config.yaml
n_layer: 8
d_model: 160
n_head: 5
n_kv_head: 1
head_dim: 32
d_mlp: 448
vocab_size: 1024
activation: "swiglu"
norm: "rmsnorm"
norm_place: "pre"
norm_eps: 1e-06
positions: "rope"
rope_base: 10000.0
rope_fraction: 1.0
qk_norm: true
attn_scale: 0.177
bias: "none"
tie_embeddings: true
parallel_block: false
init: "uniform"
init_std_qkv: 0.0549
init_std_o: 0.0
init_std_up: 0.0549
init_std_down: 0.0
optimizer: "cautious_adamw"
lr: 0.00248
beta1: 0.9
beta2: 0.98
weight_decay: 0.035
lr_head: 0.00624
grad_clip: 2.0
warmup_steps: 489
schedule: "wsd"
decay_fraction: 0.694
decay_shape: "linear"
final_lr_fraction: 0.05
batch_tokens: 16384
seq_len: 1024
doc_mask: false
z_loss: 0.0001
train_tokens: 97460000
steps: 5949
dataset: "wikipedia_en"
Each number is 500 + 40 x the weight over its row's rms, rounded and kept within 0 to 999. Layers, rows and columns count from 0. Numbers have three digits each. The size before them is the row's rms in percent of the matrix's.

# layer 2 MLP gate, 448x160, rms 0.0987, rows 23-86, columns 0-31
099:464551498480522580504487516494430516468464494455431516495509534471507498478487480493481530423515
096:520489494590410490484484464419499495491490521496508519574470500531504559557456501462504523491485
100:531454477459546547548461523518456502479516538459503529520573469574517481491508573557496593549438
098:581500534495540509546501470522582483462501453451492518533455507426540558497521502419431489461521
101:527555493489443504535491539457509460490507470488509505530479497426515555541524498577542509534471
105:484467491551542422412513488488476482482492514450529527503459519494526490504504547488459445521484
101:453492569448531468514515565514443543499519626496504476486497533521533537460558590546441579466449
101:533517520501467514544502564531488540443473487438449499523458497546530530493469557453508503495577
095:525471466461566486530566447505554452460442419563503524446486521538528506428519520526489463537531
105:496459476472444428478549480544465466481569497410459475538538561433473507509539602488561521488552
095:524542541472486502482504564488517498483526516378480497489540430451541548519527518461493455457476
097:430485418521567484482485506413530502435510535528517549521580545523501463487519457486441421506429
100:439454546513438556499550505542463566483507446465592572517473453506469571536447509441544533464493
097:529519522454556429448500508545499478503561452449564478525601488474495506534545452514552508529461
092:466479455523450436473445512507539477440547565542529552477470599474512498448483471480494508533487
091:528514473467528543487480530504512458511528419449514502473492510563471524520514498473519539466585
098:552496538557496473431546579525512510507595550549450539487503488496561503506517507537575502469559
098:459502546529465403537478435509467437456549554452540508555528469537487540501501457472523521445514
104:450440548467465480542510517471495520560483577500555439498568480473522521554529450503475475485400
089:488481429458464512398439515499514428470562426414502499533454514494518521449422468491528561536520
102:449517537486532419500468459466535430515461492485455509469475411528531533527567553518538495477535
111:498518527483564529519415543521508504522502473471472453485490448549486478523517465526479453455508
103:466488498524536540518524461522495529537469452459498552498538533509474545522568511430490483472502
096:462503526519487551457529501526559493536488523518504515504388485466561511524514493493460543555489
107:455527548470501506447570529531511507562511506507535488445460521551463496485488483512543462507517
108:547462491525561470565481560504519557580541535519520518474553518511461559483501540580497531483527
098:549554449512527526469483530494464539460514551489514487526528575426412584497455545479457535529499
099:371526530474380503495486452508551536513542495513471513528376531490470477477567582509463505527502
102:520584478476479498521548522511461498542446493462483396534522499545463548485522533497561548565522
097:537471480521438580499496570499527515517498505462489545534496506522462509498531491485511470511459
104:544496471507484433490501612593562469463461475530463562506504515540538470480432456479500496562527
102:572530513525531492523591538491499516539541403529484500477533528479511443549510477524475500473420
101:452457517502503467451459491525486436434450492479547499463463505485490559446532494504453529444523
094:514506583451476503424490453448500436477478450494507505610494511536486508525521481501439485440513
101:510491495503544449487541545445501474503487443506565469602518418499529526526551507504507504468510
102:422498511434534566558486507553501543475478466471501449567546562460475544509570523480493464520475
095:511495499502504452502528487527574427470550473507533502542508503429522502489469441480561468458527
100:436496473499516549462467438482505496550472449520478526565491488527584478451520459422502446521542
100:449458538481453435474589481497488564520469425480445529505483482526461527478542526529571489453456
090:494477597487491550471536500552576445464499511513590435542514508358488513530454494482477508518465
107:498458548477522594464501493458428517511455495469555439480468538500429531476497539517539526490561
103:478527511472503520454496432478552518564526527531576425535465461486536460483509477482425525395435
106:529594466496543491622479541513456497564556463527501511558539532484432488421538464469515548511495
103:479495563502522489471528576517504448430437418509478504481490563520464470531477594485489484518470
100:501468509528485435477535441535479499485430467549402463485535509510458504525495511506524566517439
095:492479423534596490622471596529482471443518581440497555523513529479518480415492439482501547448569
104:542507536531550521509574533489435482485571499528476463542502463523455504474511557519567558453440
105:445506501476550501546466487477563474462514474528449516506485374555441567464518541473501483472497
103:500430492476480441532465547540545493454499507472496461519433551452500484537494530569508434580421
106:539442564491488489499552511499431462441460463558479491523558553480446546485524578521507457503521
106:541498496457532544527476540501489514508467437494518472469509502466386529464463490538446496553537
103:444499573494471546557457492452501478531475466556391492502516509490475472566563491486573545495479
098:481518492547476501499476468545548475546489486516448502507542510501438460505444488491504528513536
093:519553510512436486496518522513467535459549510467502434522518503513433507571520499492443479477561
095:517480537491502499514506459547586536427492561569496541602453518517542533515466550461448519415475
109:440500579479467537486572497473486552553485489487485491516520547455437492505508501487472566477514
103:454507439498560515493509473478398517482486486473453464544514509589456476458477530425539578510522
111:510533534456487465441504493548504551468480502498509500487475491473522483592531473510515557444503
102:480473527474533520506463507468467613421457508530537555501486512528524509509488453496479564506496
101:462541502461562482472492497535462521516452528451461523450531502553552467498446545510535529471416
089:518565524587500500527525502488446519534478538426467511489478573523461451489516521487489502493526
101:457496520487489404501477522460511523530513494533510477486572525518435555456517471515442488467544
094:397554453534525466467502521553541481524500483401572518509546522457502536533511465498481493457515
107:578563563531549473549537495512503544539517527498440512560455500437526471513473528569472501408459
# layer 2 MLP up, 448x160, rms 0.0975, rows 23-86, columns 0-31
100:571561462529509507556455435602447503439553430483493464523562492443555493471489537523442546510499
095:498512447522533465506527543512493525553562503472517464441520472466505422448476485548504474529502
099:542470448476484511524422580534533474494411496524415514490509515472574506508439501513486520476522
103:484561519520501481454512435515507547564510527462501449527524502597433454507502494500572477504523
102:507540410494507568485547492489501501506556478499472550486490484465503513493528449510468475511476
101:519460470494519571510425518551477473515518495533519581485498524501477565476531500451481469499555
100:583475512505476468606433522514562478426527494515562462537521433555530459532499487545514567492446
097:517573543442519512508493538441478483515482456496551454444488533525503468496485484392453465523493
096:515448447541436484493477538472484484495441476497464521514430437486506493466535510546404529562497
105:501525512511535566412436494486499541522467513502513496452546561495513526496419477410520467444483
100:482436582569486548497503555452490544424409507451463510482458466426551509507464539497500506486450
097:520481519544440526540434484457475527525497537534563446459550487491489480514539398556501516478556
101:483469449523491519507538489544505516504458459509552525546542556445499530420477526502505510523474
099:449530447466478458446459533536372518458521574572550577434459559511530503529515478491484527487449
090:521507513495490516528443461436541444500472467471462483501481496528482556498436446540423433531456
092:471476583479515504493532408489548526552526525516468479560511493436501434559520486532463480455494
097:488503487524505506499447475465481501550549480555519507428454487405508455458450430561535472473503
103:542446470481494567506554501458418503437511542478507558457519592536523448476560501531475512533523
105:539509488472501469487518414540550506540525547535504534484448553527497461516543388521479476423488
091:514456486511507468617502477549509499570498531560474563511404565433582506513540525518506469499468
094:579549467506525525560513505550529443531556474450516553464511512536598452441538480454474561548541
108:495506509447467434533530505490465501471464480499529497575483480505546469454464537518504522574453
100:525471471558536512519486431445485506546462533494501516520424453468577536520574452546533472490469
097:525506564486503556513515536569552533555523562558426528557510483535555470520495478468413569451454
106:498459468491443526487496490528505494414484518511528542521427512465504465490462502559481510565491
104:549468463426512550497470548510554542495584519570494553479502530587439522423521479507476490482526
096:503449450470514513463520530490489493460459471566521552586451491491499507482455496502583481550566
099:550491436528526468580509483567562556551552516470437487467500443555536571527492491491497532556507
103:511500452468501450477526478565520503490469546513522519521450451475410569482562474532476583499469
095:506477488505508483533527481529492438497466520511460462495529433445491584465501531440535467566483
109:490466537526541446479420518486503463548547573547522536446491577401491409465427543518478545538526
101:487448538390448470500498505549499564445470543499541527481567425464513500540557547536537517530566
103:571511577409509567447515498542546477520502555545467496498405460476533493476534532513514564447452
096:536545585478550515549469534534462481511458473511522434486448554461525468473510590578467535544447
096:519517491487509437421465533530509575492562515544513458569497520495506523490472495471470440524537
108:505470532592505527520561479477511537558505483511536591472495515503436499445460531474518523484527
095:510467496460517487489529458545449574562458584495457547437483427448558555521490497566472482470469
101:492511492512583545502513561445497503490536499448449507514511454522489527507449562511436515467496
103:488568528489480472492452550507510482556538475491440474490532551520493485500538515512541517517526
097:487533503537517515503508490534494420496572521562478473493505508491489586570558510488527550500479
106:487507597523466442534482591449547537481481522529560490505482478479489490480500442547453472499457
100:476544493547489505479597539500494446413483388507518503482544493467475479496460521502519575491483
102:512525475501504480471477519594581461490479505431522532533496547517463525511414515495479490463534
104:458563425527543501583448461447511458551514497541476526486499485478488510508485546445536483492435
101:556452519541490491441548515473455506496458513527426558498510526458562478463532509480494426498431
100:518536465491482510520495429537461500545545517428572508495463434477554449562584506451455481477423
106:580384529510530460514493538503489450465460463528528486553512509441466459398476521466506495526576
104:457546505516482463493535521488457497563469518511480464506491484452513542563513490480490532540521
102:519434483554479566428469518487463442512590493559478488507499494490450531511499571436552467577527
102:469515502464559399442489588518491517464492463531468468513535511482487527524537461521510482515502
109:534497440549497484558491510501537527420591457449535463524507469497525546550571392480547527445475
104:529570537527535538461413498499481519552492588523551513419500508491554443560419507453573463434497
098:496518507482468479468440520461509489472468501462376512514525543540510506546469511430491398443562
097:440477467501458464578486526433477466450531469489578493522560521439491496545560494468477510454539
096:516531520419489585473600468582477514486482511515493450449451455534506418420468528516481546436540
104:522517466576604502522501559490507516506470539519498527475583485546486534484504491484512452466531
098:544474489509486484465488531561542461392506525448449510460421482442477457444520528537530497522528
103:447504470594442421509526489504583422484541467508500488572482487495489451531512534486549535482499
102:538442481508518521441493519528468551495490466462560496550533501395544522462423435490481598527462
106:496528516519459567539429521525527477470460443491548523465506471431473489524490447503488470435511
094:482501421459509508497501458490497509496473547502524548478516485517498504523560441480550514464473
101:516524487502498467499473442478483480446429487490544475534510535507509481516494424515534498538502
102:472536448533481565421464420539555451501522402486456494540513486479548465505530452476501482527481
099:547462477581565551474446549480476514484548520484516383518509461484497494464536452506519462572548
# layer 2 MLP down (transposed), 448x160, rms 0.0855, rows 23-86, columns 0-31
100:494491494575462457539461502484522535512528526539433515435513534498450530533521456459458490441528
099:579495502475527460479473520467518481547412494523509547446522520436405445530447478465550565521435
100:596553473539488469487455493504463548542581484544478463471484500527444488516476495536483525518465
100:475489493383489496544500510511544555504485484441527434521486563467483505484441488460448475500452
103:537451497518485515493575564484477526536496559557490495553527487570526516595452512491509461502490
103:506507488483499485578488466417473501533470490506470563493520470481491461478491500487583475458467
100:470468516536481518465536471478542495482498505495502490459464528499466471443435489506441578608614
101:534452560513544536451433511412476409531536524502491450424459540557467529502408500495548472615498
096:486533430455581521498456448537451443527546523469519530499491440539455559484525571487508500462505
098:470555474488578539508459471515459575478495467502518526418565509550487511488518511511460419486506
098:507430538525589486517519498543510417529480464500521524418553499513523497494479502485510545571482
098:465482435478469515542494505491492478526483558523470536512522480509514507492500512441501489569448
101:546528533472488555489526427475491479414499601539420496539444460531471471548507524507551530460456
100:484507477512523533516468469543549454496474508527513493548444456527452480515542540517541527513465
092:626536509505495484550503480566467490535432485548515524402453418497526399523515475535519533478559
092:483472513525476496430429490377458582415535547474507481567521542458448489494502538509500513466442
096:533547541396577510474438461565512474458535577472505559532489514546538436580521495482514532585511
103:524519464518525415561482577515453514514525538531496475484502475533523428536497503438538510468531
104:550467497463519509520510542481512522430527493428481488561502395534452514472483507484504448500495
093:590472509502444506514490451508542489467467501486512524473456543526456495496504529511540488501548
097:423528529507459506393432524475513500472487545512476496457529518530454513499475495529491529478528
109:545509507461516482558525543509502515508568462517429523477417499517515498548527567539492542446602
102:559419499434528480420482507527480507525518475455502564496514468506569451527525465535542497571500
098:598480452510474536457532530533505489428475536490521506480528512482509423452503516502541527523515
106:517515510549464499472519526514464592444501538533466549404455490498464518519478500456459459505515
100:476481514492527500390482470573501445499534546537517487570561451528495506501489443483474561448444
097:527513512519536475533494476493501527519495493514517541499496510469508471498531533490576457534514
100:447477549536413480495460468498535542502522470442494483524440504473478520494530487465448427482537
104:580441512522507529486433529495539527482512470591556475481555530500485528460394519509602487575442
093:519582559478586505520462480501397481494540479476496427440524538530437493552517525558496543439482
109:499537479475499475475456475566491479529539502506463480522477453508483496522430509432512526508511
101:455505515524480526475471494473421459494619480467496581529449487441446484508452517461458517480530
098:478440541444459504473448484587440445508514491451451512491526563527466525578567496411510539534540
097:551544489498584430513510478520490516577479485554508507439484445445481495499495499483503496516503
099:516513456501536459528455511464499500504498440454436481499534482517507523572502554461530478495491
105:519496489525483452528469489526492501516573498502548506542451509506622498540594496582418483407494
097:491485515537566512602543464568517465476484445458501478489554554477510501533440499487484477491525
099:478482494450430518525487453480520446485497477507525529522436608458496516532566526581519495527499
102:444538419493503457535529504536475496474495488540503579463488507448480474550513464541487436460530
092:492419476448505490520473522457474595464489495506535549464505519555526445453423515447485516479600
104:509522481540572510452505542441464505470447502453567568468438496606467503483453529499533545581537
099:489503521488483501488535528465509506506490513513444488549487507452514546524485532483474416557477
104:521525440536469500500500498537456515517505505485463523525525487498540487484505411449460525494514
105:508533460507516425527554464456395420534494561522450500508473504593504430503492473529484453482553
102:499548473571447471508490487551507520464443555436421485461493416550416584528539546567503494478519
103:406507548518419462549501569529483532545485502492441491549426538468527514458510491523466475483455
105:481492447554541488422456461493483525469503489505510501443514444530566541522469500575485439444619
104:508427475477513485468507469488511534489450482462460448530452488507492496462488480451503465406590
099:511496476503499520538472490501498459484448607518470592518495531549505450506499498547449447526518
100:470536492550484525510521517506495504498535531434523450512528468573404551511444516475473517534556
110:413486452461510533584455509508528501478489522532534511548534507541567492511463417560482517548513
105:575557462434570528494489496503565494495523459497458448469541551593493486579497525529516494497506
097:484511552524538489421574521521508561507523521450548501493574538464538463530490526550549501528415
097:504470504490492551453471485466523489544519499463480480499440427520442444609464525465545472533532
098:448510517551566451524406474480503530453414516491444464492483537443468489516556475463511526555467
108:475532527564484525518488469504483556495492522528472439444544547450484545541466473451579494553460
099:447575530483490470486526522528427605528528522519465510525530551538460396542535494505501554513473
103:507469544517481463583507451509495504501505545505516525552594455491523476491513554543548456507469
101:522413494504512564478492440454516526506474439493466540527508515448513503468501498523473504518505
106:530532500454502574550472450554453457521590498523500478590529514545538504526541492495541524461444
094:484493480553545500496554468491560518474497550455450422537518494433582510483505486442450504509466
100:516528519495503520480509515497513472525466612497446520510516470477440454512457534553484500488489
100:515409580537486458467452533533549499515531465479519447541464490482499515508556520518444505477456
099:544534524512545457500545472481495525490474538518562535518511519540542513526456489500478487432511